Weights of a small GPT-style language model, trained from scratch on English Wikipedia.
Training: a variant of Muon for these matrices, 126M tokens, 7660 steps.
Each number is 500 + 25 x the weight over its row's rms, rounded and kept within 0 to 999. Layers, rows and columns count from 0. Numbers have three digits each. The size before them is the row's rms in percent of the matrix's.

# up: layer 3 MLP up, 320x128, rms 0.143, rows 70-104, columns 0-127
# down: layer 3 MLP down (transposed), 320x128, rms 0.0531, rows 70-104, columns 0-127
# gate: layer 3 MLP gate, 320x128, rms 0.146, rows 71-105, columns 0-127
up70 107:507474496546490488474473484549495508528457473533522520556476481542472502515482506458513532503471501503468476483507491494535515556500493498501495503526477464496538466526474465465519468513522529491494465484501516515499530534522511536455491496522507507507497546501457507507465439508456505477498476490500493457508497492501488554489502514470496471452498510499487539475515484516475535499550
down70 099:517500507486517492485469490469516490506525529483464492493535534489519510483478453512471506544560523506461540481481510504463495500503510511513476479445503536485492533485529507527487530484508502487512510505530496507475435501492503515570479481482466475538519518487486463489525487547519489489475518505459506482466431492560549481483496479511512493536516527515518483514491510492484496520460
gate71 087:506494518472508477485528511489533534558494482455489481482503489442499500527525511490508503462524511428513508486519501493534468516491513524499449490514462487501497473517522517484479458472472525487516488453480495520526515514529506540499481533482505536482529536495459485506482539495531517554464518480485498538483521529509511504483495467512518513491487526414523477484474479512495509474486
up71 089:506505525532451507509469501486513447439528524466542526521495484484494523499442480521455497521452490540484494542501463470521530475515505482470556519460502486484510520502483496485495502477527486453471524518535494528476446449495519476543475463523482505494527486493497481490517487477500509507498459517511534511467497513478489514523519515505527496563490496489503533528513481506507496502519
down71 092:475531478499498469508542476510435492515463571504522485510503497539520544501502498473514511498462464529510503454481483535439516485501497475496534441488512521511490477460520513504507486513497499529519541489550498475486480486483509477494507473510542502528496504521486515507516510544494523494534480511498476524463511498526464512471520497532474533486539457517520483453481493514537478496461
gate72 098:487511506482454523481543474470497513483529483492502482511499461477485448493479440474534508526523477526502477487459455505471475485538543525507506526488489513527512518489539513546521486480499502464519527469511550518509521453509542524491551492469523498485460489490482486480488502536508515511490496535518528536513499513450506525497508446446472483521536505496488513522532515491505489538498
up72 100:497509525522462492473491472494525583516508480489496450462502494455513483501522508515518499517518481515494474490466501543476507493492481508484550514486480540523504509478483535498513514494528515496504479478525509475495553423502540510520512543471511473514536487517477487484494513564503510477480496436537513536497527522464481550494475481484514501478498483472521489500520503484468530525518
down72 098:502496487499535497513516530524491477469494514510499514505532497499532538471498461525503465486500471560531495518485527512512498541547549473457477453509537481532484509513515492477474503483483471542479456472482469499510517533478457538477461525516479528481502555468532456456485505502494474494509456548529519516502512500494511479510504540530508522486478487497464538501515479515482474474486
gate73 110:469507513468492485540504529494521494505517504531504569503504485461533497525528513468522504481522508499490491551457518514514495530459490469476539542505475472484520486464525510516494500474481472490502486480508492514534544512521475492557466495518530507431475491484507500509445504495421522470485469488511493513509505512529508505533511485477482533536475461518491503526498499494544534492473
up73 099:481479513506485508538532509503477472490511526497530496513522458492526554519508521454456485487519493533513506484519490504502526495513511513468509492533471426510481466529500528521514546519488505500509553493468541504494510490517508540499500481513495525467525508441543500483486537508466504528496517432520543479450508476502498539517483501469463484496454518549497466510515481502503493485525
down73 108:521527566496509477493486522511502475498513510505512448493486505471469516503481490498507487530487508531510508481527493504487509538518508493509505464555501505501503496510459498523499506470499500503500487537496512475455513454503456469467508513501532537557527496515480522518494537471491499529446516512479480499449519500520494428529529524461516488491525541460497497478449529491474486457558
gate74 116:496464521460466491478489460522477506515505512497510506552499504498509474475492500448497444528500521506523517454530507507493500510497502507484500495511528489438549532507473511521489524486502499488517473486511475518517540506531478456496501489457482508477467493511503521512507526497491503512498569491516543536479494540555515481502497526496506527504482463511416472504517480478515497532434
up74 116:504464511489521514512468550495472476507479515506486486502492487507450504568502518465486491499518482530520486480485491492517516524551521495506520501513501503489521558473492548497469519495492500486530479469512507515487544523481513465510503520467520546502497480445489487505526484452453519478595489500532499468543489494497511466462504524507493509469467451523527503521499520460502500490506
down74 104:503515526517500491497520451503515523485509497509524522515486506496491525500475544516507496541461501497502460490516522516494517487484492473485513508505477544524525536514509517501453487496496503521451468499472452526501495495473442492461534466523517487527495502541507497510483503469506448514485479482522532536516526539490504519490510505495529544490535507476500509503454489500436417539437
gate75 091:515521451517500535517509517467487481497491480469534492507460537500487462526502502488511452504494527514534496554497448494487498483498494505490488494463505487535459499502549522453498467517511526518466499479515461562475519533429520499546503503505497515516517499511492508478494510454530491482510460571511543474500487483514495513503461496462497449523532510470485498507511492519479500520507
up75 092:513498468525472474476518510503498498511499514521520537538519491449457476465469499504532557520522466529480499482485495448533543493545486506499517469500506548512524539520495468527515464495495456512511478535481504476505512504483509470485475531491509474471495513511477540538491499515520485474499543447490473517570473522498515498457504514519494473495486492478454509507475496536540484537503
down75 092:500531496469475506540538474482519476500506492474519515514496496495491478503524494495531404491480490519478467521505501545490498471480519463519529530532498475539497524497537528505478501475502529482513518552500501502518501480499473535516491504481436525511478525508529476480474446492500502503493551534456487423466513488494495490511477502537481488496509471516527540518490497501538529478496
gate76 082:562486543546472493529503532502526513478479453472512497495509477480499475558523511492484491493479467487469497454472478490478483482506503515481494494487522522502499521508563461515469499518476494468483487494526537522483492490513464508499503544483524509521497496456518551533528481497528511514500480469525524556477467487516507464524493551524494494505505496533456474485519541472528533476534
up76 093:524501508511458498518504512503493517476443525440518512527476522486519474510484496463518486484486534553520519463469499495534456470499493535489477471500479508518493523434546502493521490493534531509468474518515515479521507456496446545486556492480546489499480515490501485495499530472529504503505446503540515486521483495495502461497443501488485524478506523491453497484542506478507503523511
down76 089:468503520507533473494491504513507490479525489515497460473512471506475499489523498529460527541523478437482483542551536488476539511512478467513479540449524499511479467574511504485470495481478462501505521491512466475445496511503546505525482495470486511471493480514482549540486480480463489502500525514485510517456487493495535520498520491524544519536514477501544467488501521530517480497502
gate77 100:469488470477493536470495484541526472522478518506492501525473474537488459506513504520501485495455488480514516524482533538523519535493477549510504497510470519495532537478498469516477494526557479498506453537466503523511502491453451482504474472456468495517535483522539471514488557490505529524457521532497485508499488499550524524477494505531457503513508451507493475488483545509484481507506
up77 096:562488540499466508508525511514499462466510498530529468501480523469490513493481473477507514476564535496460506441492512502496484504450490523493524489484512513495469493514492500508461517487482529526499523512481483521491513537445532509479503496503502534534500513492473546506566452469469477466481474503525487479514470499503472524535503534489475509517518515472510531513527439475499519534483
down77 106:517446471535495467531495537477504498503503508483509455523478487530507476503491523490488513534511487492521530523463533506511491528537479537508492526540474490485499437509437514507534509504499537493497486527541492482485521501518474513461514487576533475478500481503490483503507507497476527524528514464477498496481524518487512480468489441530499518564503486476504505442467507475464479505512
gate78 108:469526537444520494518468506544508526517470518524456546515504525480484484527513471512509542523498516504466514477503495495449487508487472486510498473503497514498518473526505467524490512532506542476538486501503510496478513496548505496461456510523533460490516493481451445495501539485471527508530466526475462495512525520516482465499514512480537431477474489496504505528521522542479523519472
up78 110:489505460462492529518490494487535517516490497512493513511477501508493556537495503509501531505471540478433518512510458477488493500461514408563499550506512495479545474515491496508518487512521474493503491500515511491478497499526487488477454490539513485474528547511473490515479513498484519469453484527534492480507528493507510484549508522508538484550496478460462526487518509464474508511494
down78 110:508534498540508518501488512468490470473502542531522468518535450526499464474522462499497490465522501485522468477486514444508457491533501573498501466487520503517444522473523486532489540475474541505497493511483492520474461510467529516493560497483475520548502493462537511489505508506489503487510486543464472510507479479530510495486495505508508518499494520535487492537507522498523449492457
gate79 105:514534489503472479463509465488473473537550486489469451534515543523495422544516485543526511481509499500485488496524512501463497482489457517544485474497489483503499471528506535538506535500518502484490520541491485499449532507535470538552509516493479492483529522523513521469525485490529481491517491495515501474504504495497534513487458517441501462474500538530509510500481510516500456475512
up79 102:457482489511527504504489521436505539488524460546552485481503542484435528533490430461497442518503503493513497512498503486523512518510511513454452510485473480517510468518524479471492468497478500482541490485464495506497509464508445499525538493507492525496456503509512493464482470455480489542478466476515512512506517539502501485487528498549504486500503498500488499503512546518514515507487
down79 110:523492477471478520505523532481489475542479513515492513476524440533526443498483518478539492515480496507512515502571531501495508481460505529525475461510475498491551495537483483514498465489502519478488480484497477487515507487519501506505511524510511448495516531487473481498503514528494495515483559518483503443479499520534498483506550506491534453468523478504516498426497481514562478503518
gate80 104:501500532513490503507499485486519468456491481487462496554511477459534495470486502465518525495465495492516442529524475504528489489468463513484548523499506473464482505544468483504504485538491538499501498528509522524539513507449505554481518505496527523531511426493533487492513496502479483469477513454450492465473519479510510494527482489474477519537527520507516488513459487516488542475525
up80 097:466517478543469463527468510498501542522507478479510498481495494442478507525513482529464477538547539509510479502468508495509554512504487519480468474518534467483493535476507505473526511529513523536523507519504527490521492467493488468502464546477520515482476501494491502508505486513542469478531497496556517521465524511457514474509518503523500500534497481451507442485524502454503467473452
down80 099:504536508476500502494466521482528486478469482506504488518502495507503542466511467480531499542477494493492540486506481534525497508540514485542507519488484534492507469509512493538502439517484473511484522422502492529508488496500484477533470468531520463478494565460475503501524457516490504524490537471506479520515466576460468484487516473532515527506499494481500467500522513492487475550517
gate81 104:522496538492500466508460551504466523470489489458484509494543516449497492523494479467455517462518483456493536503492536531476498472511522470507497497522509528548480476482504547451499520511447529539470492522499538525506482496508544475520507532492481497474521496508498502549547484513491460518525499500499506460541482501482496470512520526482509487491485521503538478469491502493446466522503
up81 099:494545475488470514509515518495477512493490475531518548510476494511506483514504523525493475506502484460492481537468507507508461513489504474460504488549513487503478489493475499477536510501460504538508464464493495474481501470533502484514530474506524464505544524521461432543503502523517515561473515482504465501500449440508521519481557512479533503526531484519512499515535483544532468510516
down81 107:478484500457469502480495509499495472514491507494508507506480484547506500505526472473493556496456507494524548517536499461455520494490494550529480503505501523522542528518517453527480478500526535492525540492458475477478480476480484508506515507518449493525519500468459529487466587512482508471501526518487486507513525507491492464446493491534503494499518473548512538463509482512474487527514
gate82 108:499527504499459471479495530509532484502547484494529524491514500490517502517509489473491510474468480458480459501541545522496529520477488531513511485479533509521529485547527465501498522506478477544525552487554538529499516520497518528521476488469527451472495475504478498497507519502489526484504505476483455485496512470486539452531463479468488470485524493480462498561449472500467493486522
up82 100:495494522501428508526483482474535509496521485507505501547492479520488499478549513518501476513503504482480479524520491497537494476498500501480525550479478479522441496475514498498524472501493476543523464494497485494511510554524486529488460493527517511513521505450502508454488495524472517525503564508489535541464460515475530533515495507495492529462468521437472539495509499474463539496483
down82 097:510519482496525488466495504528512515521497509499499510541497491491506502512500479496532503476519506501505487524489533473489490503520467462530447493501476519525513489521469501484533505552531490518477505500504505517492489501492522508538494498486502449509487478492493454548503519528510521486536495438536504456519463485495450436529479520500507431433523486521543534487514497571494468474506
gate83 101:490541538471521537491458487463526509503517494452483526469493492555533466474500506528505483483464452462494459540483503501498470494517489495501473514506509512491480544527489543494500495494525494468471519542529486539463482516505514466511480474522501512496519504536467529497491483457480495531517534493513496519490516516486511452498460535558551502483491449518520523520489492506509487552490
up83 105:539516529500503526497482497533516509537511488531467564503506514456502526441507469528493499503544497466503482477472525524506467527494485485502562526460507491476516513493526517527493464482477511485465503489521485541524498452503532512464521477494481503497497495506515550491499438499503479455483464514519512459540491502494505521507532524461474462483534463521521475487518510502520495538466
down83 101:490451448524473510524547513482511499467476492529472514491513499494501519577529517473518492473482450487561498547500501526473534527515526523494500480486485490480466491501478488500469549515515463499506495465510443488546509476503500507517505487493508501506506520489529474509467536532468507482500489488561454486519505510544457486473511489469484524513503503511463540521476525515476502484515
gate84 095:518526513480469513447474515530506519519504498530474544491517502550504500519506496449450545547441524517474539520522493544530490496499516494512480454528492474529502488498486488472504494512457467494476519483525496536501506532532434492533506462492522524492482512515497496532492517462473511523468517497519480520510512479524513470536558512503484491531466486482516481519465487468509482528501
up84 098:468510505500526482501528530487505522509480504500523485461471496482475535495498463566526500536498533484468464518562511488489511551492494508507505493480543503481528476495506533482509465516485497519470499502505478494526473478552439496478511496535516496552509494520442477504469468518489498447522529511494497469496479555468535531524502447512546501499486505500491490529486472525516477509512
down84 102:500518498491472513499472526514466558512558520497491505526473505523483478508500502480419517533524502503545553509482508479457493483510537539499493505489453546516484525545489496513476497470471468464478527512515501482458493520466508519496502495509485507476517472505524527514551513449507486569458497531486470500490475493495514495528461515535509485524471498502475484473485506509478509480500
gate85 104:486508483496482495459525516492493520447537475509514519517534523456502511514464524532480460506507535500506546511532523505535511519469485495505523484470463532509466503491484510479499506539452481530484498481509498500518505473527490533471492521529501483497507478507474479541508557507459523509497546532473477471523541428447463529496490534502489494514488480470510543512530476473471473512487
up85 114:523504508491509542498517510537516514521578492502510495488510480501467500465538468502524509523507512464502519482523534483499486539514552526516463476521518432453522486425488523502505464506534525495474497458538494507524543507506490513467498519509525508539483522501501511531521512466482503492540488498500511506470521493496499479478476470459512514476502509534540493459464505509496439503509
down85 100:470480505484501540478540490485524498524466516537499532490502506527541488478465527553515450474479482507457548526481454511496445481490490479508508501541485540532513477512455511469544507483487460521505513541463483485514500508491505474506457544502481524466522520486493515470506518493503527475475555473508503518535506501499474512511497515522481476507464512477513524525514483528512492484437
gate86 119:461528496494527494492508530473472513526519499532506458519489465501439482503512529496517485517510514521522486528530517517514535562507529519485510507513502510480520480480509490447501545485424501466480479539519495470505458511494480515466479529533459474461520476497492473509491521486473515517522533519461514506444527513485501493509484509511512519532480445530471515519463539525481514512526
up86 108:497535497529491477507484538497549535545488515507514527477478492506507517506521478518515502490473506506492466548473508457527490490479542552497514504494494509502528475519526462476458477507419500495538493475519494507500489515478522492549524441450487468448509508539450449537503495496490513473493501507497514491483488520544465509528519511492510476521500480467473510514503488528507504537465
down86 100:492496461500491540449500485452541484509492511461470509498517435488497511554528518504516515543516507509483532460528493472478527497504473461480519490479532477474505496457536477539496520506521520511521521450459518483462465501508455505493463502512513535532470517478452517495484484509491505468508512519481501531506538488472517510484462499518508523545506529499513543511537481493515543491515
gate87 095:488532514501488523517476480480426518476457488518533505547523516535487499529502516493500478480474475487513461505544500517460498507497437497498546492531491561479508470528524506500487531494480519504499497488492475517495512520491507527498435513479488493449467525516493465528505484480513476519512526551487481436495519483524508533533509517535477503493481534486506471492506465530514482547507
up87 089:493512516460506524496499480534480522467494487519495472550526493489506499530527559497489486484478504469514466498512490544441528517498472542489532545514482554495517540510545451482480496473518535482501478493516465492489554531476481508490412524507524470461485506491497495521480524506470492499508510493498494473491499526536523480475535481520514528513494518477544486497464523524482502515499
down87 100:526469519497514464504544522484468491544475437475541489472539521509494537461483493493505531515532498513507495474519488486501499505482553467492458502431467537505534484479532554516454501537514482528481488525504527535488429467511500509520558479510506523470490507513486475504524490494482496493488508530481527507525511501493513514490500522428474495499513505508493499499517509474490481492484
gate88 074:476472510520486464453527502498494472481466511469467533513478482484461520519515541485518527447510503464490504506507459525495464549503489525477487468518485540489505516546517509502468508525498482504490481484496493519469486491490503516500517517498558451500515504493474470542476492550481502502472507535466548531526489500514521504454458551548505517463546485537474500489478513514515496501538
up88 077:516565463478540527496498512463521503509500500491517441475545491496545484446493477525521467523493507523463513513475509509459502482509465485492506515476458457540504494493474476460534519488520490477527501496541473488503509497472531478466482497507485497475554485501505493491475502490522502488531533501510491506466520493482473492529536474465502473559538579482518481509515489492513518517513
down88 089:500526517450485501516505472482479514511532530533527466515495494546494471492516536459504505491478494568506492513477497521462490479470473500493493514537487444488533486446495506512543499476467503509520469527511496479543504563471477518468473479485483540526512516539507500503499519494515515511462465486525484486466502542485485519493546493528481480486493530477551511519446482463491512518507
gate89 073:489500499533494518446459427514509491512489516524511465464512510490484494512510441520453441521491517496493520474484504497536476465492526506504500478522497476545494523504509468489450543507535522473502507503508513477482509504489521511504504498498510460479501515478459460506450477461553530501491535514535543471497512485483512489483532496516441529515485513479475484499481479518466546507480
up89 083:462515497509526472507485473512508478501446523510482471470543480489466460481508501492493496486482515496468470508476534481519503512459485546513457501521470513528434508509473500475524490486523490457458519509465463473469530480501503489490495491551508480505489489502477492469451494464505488515435490541503504483546492508464501488466489540479500532468542517479496503479472490533472512550490
down89 090:533493502450484509508515528503489506495498482488493524522490503517506560517462520511513504518479452481500494495532487519482523476532504477482532499473524465433532463494503502534518494515458510539526504489517509542542481512538493478491511541510531508490508510534520509494556523524464487483522485450510488535430505499507492482504464473492509481490443441495494502506506519457515465467513
gate90 106:534518500534438513529516490480520462494483486475509507507486496465495437499447496465519464547518495497485483505468529455524484521473503495474508518509492506515524476494466531497499511497522475505501481483454510510519520529467521485479475497474562509474526485527485479534502531483522518508495467511496498522485508525481525554549501456482485518467502522552479531546503470494463503487454
up90 106:488466529539546469476563458489542499521525550495522533481516467467475495513492473516496505500535503489501487481535512515473500473510472494521462484497455514459456511525529535513475501503488534490506502498535504556503501511491494517511486511520494532492551484498516533529484462499480472478476517482512477529512485482525467490493519529486501499535441537468469471492479498501516448477534
down90 104:498489491551526540461515492483452464487486503502494483512516515490535532533527479497458519465529478540546493495504503464495520525505518585504502495455491505512494503451479440495497498501473511512530526512466497485488493461495534515490522513491494497552477498507463521446497528461482491494544492528487470516487474495458499519498483509538542460536507541509488485476505502494516498492520
gate91 104:514472582537495505504526493465474504493485523490548510453499470509495473505505529519509453509486483530459517500495484455507509489513477477483513477469524498461456512461493493522527490519482514474514516480477529476493557545495481502479512441496471478440486513523477475497544524536478501505502497507516554512495446492485502544497465499487499519486504501490510485524475487515495526543525
up91 115:497493453505448503533508526485547519531493538486465518487489553483506523492541492503489488480520509492492526491527531553501442504498543494488464487469551515476450494508514494510476474511504501513489497522520545485506464496502486523519532475536453463531508497505509484525485519519474537521508506516493497497486474451511465475450511441507502445484504495511501522506512484442524496506483
down91 111:491522541491541457507492488453496514478463461495521504493454496504465490499455498559464491500483472497488479485488540462512476508503467485520447479492496501512490509484522505522513513489466482508481478540479504501503553525516512498502503478511508509452493527481484484485534506526529517527479532499482485510485478532525499574526454549508527523529496498493553502491456496492518569497484
gate92 088:521513536497532479486460498510479483465504538489501484487535497469531542524496556519488498524531484498528456466525513461562493487467506502482511455499505514503493485469489518497492473495505513509524506489577521505529526520520514527528470504484503489463481500451509500500560499496516466499489483476488504450483454534528525523504487441519530471525503497527509493521505474480486462530471
up92 090:504518464490444502491516512493466457485520462540475528478486551482501504571487481516478468523491491502468533545497501493488514506510531491541493522506525486525520487531463528488479492492479511506514525516472446520458484479504508453525468517523504510482499489540505512527449478519477510465463488504506520532532527491445464494514533503521523540509486518533523507458461495492496486516525
down92 095:479519497474466488484516489506504501490492505470489542487520514487476519511468501450487542535473476528472493463518503507467510445507474482486505549471507531507505493473528524491507464483489537531490460481498571538505485516530526530427530511491455496535477536467489515508499488487489502510539582468490494499470483508493520558517477530500489512517527484521503500495518490485486490494507
gate93 096:512482521506533518497499488472524493465525523528459503487497486501502491493510493537467509543479470516565546492485507473493515467452554481502490478474522497517472504472505491451485456491487468516546497453478485517503514465502502512503518489534489507461491511503432523485511533481470514504534417494486521513485488517556509517461519435499471503480484496520493498508521502496503492497480
up93 096:510494505508521525541547480434464504512500527467470545500517503540434512512505541502487543538529519489532518555500500517476480532487495457517497451525487501486501510452484465495487479550514516547468466528519495507500515503531524513513478499503480482477476507515513468514508494485494502489524504510540503547473521514459514445509509524530511480493519504505533478470489517460476508484510
down93 094:516505524509528516469475487494480460477502519506507511456552505520482489502512508556521495505465537449489534513530465459497464463507501479525528529522490532493504536550541462491467483474538472476519451510523500484508505470514534482498498475495517495498489492485458520479508539476515474504566504505494481490476457469555513492475522489475468484501529488525520487514511475498501555511498
gate94 100:440493480474514519505528561540512501500499488448448513459504490506455492505525463504523504519529497506524466509475507472479484494522523521528485496489510499469474536482524531517498444495499469489498481509441500551525529508502483528535487502516512532452531453494493533448525433502489494515498467508502476517503462498506522538472511488519516526501493494520476502470472506515475504474517
up94 100:515507518486505500492496532471532514470442466514483492497457516494513463477505492521511535485490493503509507490506508524482521510497526465472506509491454463510480498523465531587494556518506491413525520516511523518466523498510504507486474497477472488503463523488516543479452501530524526449528513467501484520471510521493545491507477495449517504524504497498506482547515501481489524536499
down94 101:531497501465486506493539431470499500541503541515487512502523491497482499474496504485516467481486528537474534528513543513487495466502516492513507478528501483480523496495486488477533485463539509501495500524488456493485511492490448492483441493492489486519493494473500481497457512509538425483506520528488481517544493488546472514490511557512532502466490533551553530502488502540530462492503
gate95 086:535451516516509508518506513542513495489503494532516543479522516505544471517522455522458544495453504491499518415507454498461436476482499463469490507471516507510516507487522546488513464470538509528489469520503502515522487520445504510497481491490501479524519512502546499506463501492483535483461497468524514515487507504537492479514504506554493516517459487509520500488506495494478471475462
up95 098:535495532522522519523526541512533516486536485543530495463470501515505489524465461462502534508502517504482506456482509536492468514523540509493543491494549494503545474482515485496513449480507506486486462487490483513522464520511526506535561492523507502527477514525491480485518527448466483479453508495515466513481523482532515500516535456492531468496470514523503534497481528480476527464538
down95 092:468478462495509458466490472488497530536479493482466523517527472513515505527499489546475469471523483525536459480523509456520527492491473484537517510494478469550485523505498547480483533466487501496523486503503500508471506547441482482437465508476495485466541523467503507497527500512547516533528512493509532522467477527522455522502503528517495543489534504477517487542507484504512485516479
gate96 105:436457482508503482510486533515524556520476520537510479486514522532474488507543492477492522482503526555465468535505489530481547501535519465503486502495524484530532480461499546475531496477502499496499498528538500481462466478520513496511518508519457458500530539501507455530480512456524515485528495520517493517486515458525481472491504481524479483518491487504460511514464547467465500503503
up96 106:552542488454532468508480497503491449541522515483490491501494465481501497508498518512519527483511498464494462499511467491534503509487511501490478499477484510494496529485491486529490533564487489491508487516514488481502499475494508471529513513478494552508492511546461517459525481486525592467533503458484508514524475548454543481486490490505514469491511532487524476508457476532483507502445
down96 099:474450542523482502474494471493519552508450471492455474493477518546481498469508496494461532493514481449490516512495502527510527488550490501512475483496503536476509454482510493445527468494530511535514517485526548545502504527516465489535508493539485485474484529489504501535540499451519521507495505547511509480491524489504479493488445472512539487515494499508468470500521515490465510542495
gate97 106:469463531449533498478503522510500513514448435487477506522514520520471470496522523514513516542508489471500503505498487478494507517481471496542505480454501524495561522516485522504493520495524524516475534494519475499479497524474487530511489502487492513516497502551434571474500511532489475518463495514520465468480539490508474524530509468513560475460522468518486502456520483515503499505506
up97 103:531494500529494462510436505482501495468542524535530482474506495504523495490528502487522452467516541535482538465488491495478450505532484468484514509502512495522493502526478472491506483500525511493554533508458498524493491513488462465502517485526477534481491482498514456478487460483479508544551525492486511501475506474514536481510482525479456520444470554504482541489535521495488516457492
down97 102:475476523482484504504475446511511534525466481496529483558465520504467498521500554517483499530485517477519484478506513503506550493519478509506530475455491553492522501485505507502489490516486538516500534490472497501521496484487516499514486509554496464519510475528477533516540515492470475475486425491547515502500528515471499499479474491523538508511534516475435508470445489461465508505525
gate98 100:501464517478510550522532498467447521516479485480487535533526500497532514498498507540481482528525505524464486440501506524508484472545494496488487496504458521505507495489507499482473505512505509465504493474497531490462479516505498487480467553527473522505457496524522488532515465531487467530454501506489483506497506445504443493501498542468483522549496489541533545465527498452495538523497
up98 080:497467487487547544530492488500458522470516521495507496532527496475518486490495499553510478490529492532501524502508507567518471513522476517505483486498444477515488498495520514485464507520486498506498500447486484522509471520510462493497489550528462505494507499467527496549487500476535491504490489499439495473508504459471454495490492560495483498594486469540516514486506471513475485497499
down98 098:488504483506502500491480516536509512516546495478443497470498511495466473451498513488523506494486513465507512551462509472511558512468485517537501535530551471529495505503501523527513498467518508500487490526523468468520525502495544511498543440441485486525506484472455496480472515485536523486524502473517501496498451522513525507486515454542472494435498487484473494535529515496502485522508
gate99 082:505473505515504465449492447505471449506525496514532463503538502486472502570495494482507521478458512522510522451480464503487490536467485521531505529527507481473533531530485513501491508515488502517503502460490497472473497502476491505488532497490499528477442574452501522489447505498562521485508488506485520480505483536488521521524502453524538496494532506473478486519498504510502536494514
up99 111:512485499476503493462506521506448528522494514519523456493491481441470523507513509496539522453465480529484503457474498494503469529504463497461492503498495536471520530514536463471449517461483508511501514498487531494522538498531500478475534491527511532499486525479473520529459511509473510495529550491486508479476512543534524495525476453542487515448501464497500494511519515541540466511499
down99 098:525523512547471557555485498495514466517505460482472532505485514530503505476482517484464489541546507472523500534534504518495524435475507485509506488492469501483459490506468509518520504507514461470480485522482497518466457479498490508519484488475482468505510455507510481466563470527521474523474478506509473498550477469488518502487510528462508493538497542537514486517518519467492544504525
gate100 102:506456537509508493505468483498477517522479511521516497477497525482541503565466497485509502470502502505509501459525484528563503495509475546480568523511493493469506520467514471510526492539503499497466468447471484488460523524522534496499510503467497532481458456527493506506490480470552511530473448487495464511492526496542492548487506464507503477500525518522469534474479485485481482498483
up100 102:526536518464472537524545494476499505489525529476466512518502458457445496439520530476463480521508446501466503530530480506481495516537504440519488538486491481507504494480507511514464482471499492508494528461535510482485528524474531524503530489530477484513487488480518523508531509491499503534515554478491518479502501524491526509481466507496471498565520456519496480533507549484498498512520
down100 106:477465465463534473476506490516528516506481455506491492494525559563492495520477501495538480521511490492491502466480539496470462451494518496514520515493539471500494524505520516478510524529505501508523449526465510510529484500508481525520536503496478460476446518518480501518507486506490485467518508543486471510517509513499525488500506502536481482500450515484555500511519432492521494557443
gate101 091:523505452494489475515475503516489507500505472456504507481540532468532467520512530503502530504514501505503473465507485550493500544505485507525466511537494467546496494437477509481482526497480460536464499520510517529504514523500411528461544513555518534498474497520461476492474473517507554500530498541526490483536502506490486479501507465545484471510496493512521497498486517496515487520507
up101 091:501482531539481525461503506493484490499479506523520486487456500548505530475465435521495503502481525528481527492509493474509503482500511526472515499494499519486482521551529462501473486495507495456543518470502459454510491494494562479515489505431504476530524490519504487493516504500473468472474501446462516523480526535513494507505554545482487542433501511493497492501510491511506528507455
down101 093:475505482509511477524472497504500495473518472481521482548556518506532481523499490525515473503498513498543518521474532480485487530471469491530481481563511466500509477463498474506522511464549513524462474539513508483497507525450501528500486507439507469479484520512530496532465502503494488489527523541516472452478508472524496470501487487483505493496492473522563501447452532496551503502509
gate102 101:540505431476519518496502537486452515514496505532479489483503498501529517500477478498489494507504487480493501496479499542471517496471514493488540507505495538495451504504504469475500546524525482454512487524474524490503471491482487504503508536548499499469475478545523510521508456466534499504524565563458518517520513475531469550472492505470528446536473489473522507476523498498473515485526
up102 100:515466502525499491511548485503512518514496489423487492526444533503502490495466495506498508487476473530489455513480492463497454559543456518514527489508503480473516495509502500515506519495504517512474564513502500491482536503498499506475500496508479518548489474456526544480461523492481518466499483471519535488483527471469538494535516519477462532461543501492450529537477507505518493517483
down102 103:495502479474491495491494485528509512473497436469525496507484506495455494499483510505552461456489512463508475496517547540507520485472516499519504500471492489540490548538505502466497518498507515521527438528542512540540529499515502463517477461461557499505510531501490498492522512538526452465472520488484458486542487545460506477516492469469506490508491513492481517487474542492528516492524
gate103 107:505486550490468528501472529456503541554491497526505511534538500488483472553500495493545503514485536510494513507475535492515495481460537502526455498499479550501499460501552546519520494504475521511512495488474475469513464510458455471502495536501486520511478462468496481474490485454483484532515501544479493516494508470513499503495489559469523453495507486470508499510462495490512453504519
up103 112:454505463521513544509518500502557459519554468486516491526494503510512503513487523469485521475487464490510517502508523502499505537477519492473501438519487488512505506491505510488468500523524528474496493518497487505538484528518467523527503486511515474505513497472520512445502441513467505475561461466513511533484541502472513478462511509541532477504456490461525445492492474503479536532537
down103 102:525479466495497530463466480498497476492502546553473488515484499490516508486478462504546502499478497477539525472502473498529532514498514501502494526503561550523494469489491498457527430472499525518468486480520523490463517523486536496445495520463537517476523492511511512497487490524486516518477511499512478462505503507515507501491502507458541506499503497462426574507519532515488515514489
gate104 111:530505488467534463535460517492559478478504532477510504492524545510515462492494511482532522478472495490519527481477539503485497523500492475493479533485495491495482524517528553498505502476453514529478521531459486505539514524485473474535502498432519481461512479536464463481555511501491513517492475511521450551519510508511516492484479491508460460517500476510518470472515513467467538489511
up104 096:531514470494519491533515483504515519478482500464494514528469505558531487480489515486497514523507504512508533496493544498506471561500477488522512521512507488500481490525478581488490504482457513471478533455449501517511473531485527518531501553454481456499494462492485478477534456493466533476534527508523489483479502494497524517445522500477530511510530479502493496491531545477482460485487
down104 120:511520506505490496477474513500552500474477546493510492536493488502475477472471518487445517526486515487505506439501529512505488513526508512468499528519481490521480508486535539440539476489507500514465536497471529532555540487509516496481467497529509487499478482503505515508425491539455476491486470497539519500478497523528438522510506501507478457480494495510511484472500485531533523560513
gate105 098:492484547490522525518523488462452505514495575479570523513529509490487503554505494529475481467501508488519513518498518483514519505493542521474494486521500501485525462472487477477511483483485459496525486489464484553492524489525470510504496495512517502429495520505519494501506519499443485493504508491482528459471490513486485483480493499502432497536525520503483497561496504541546525493534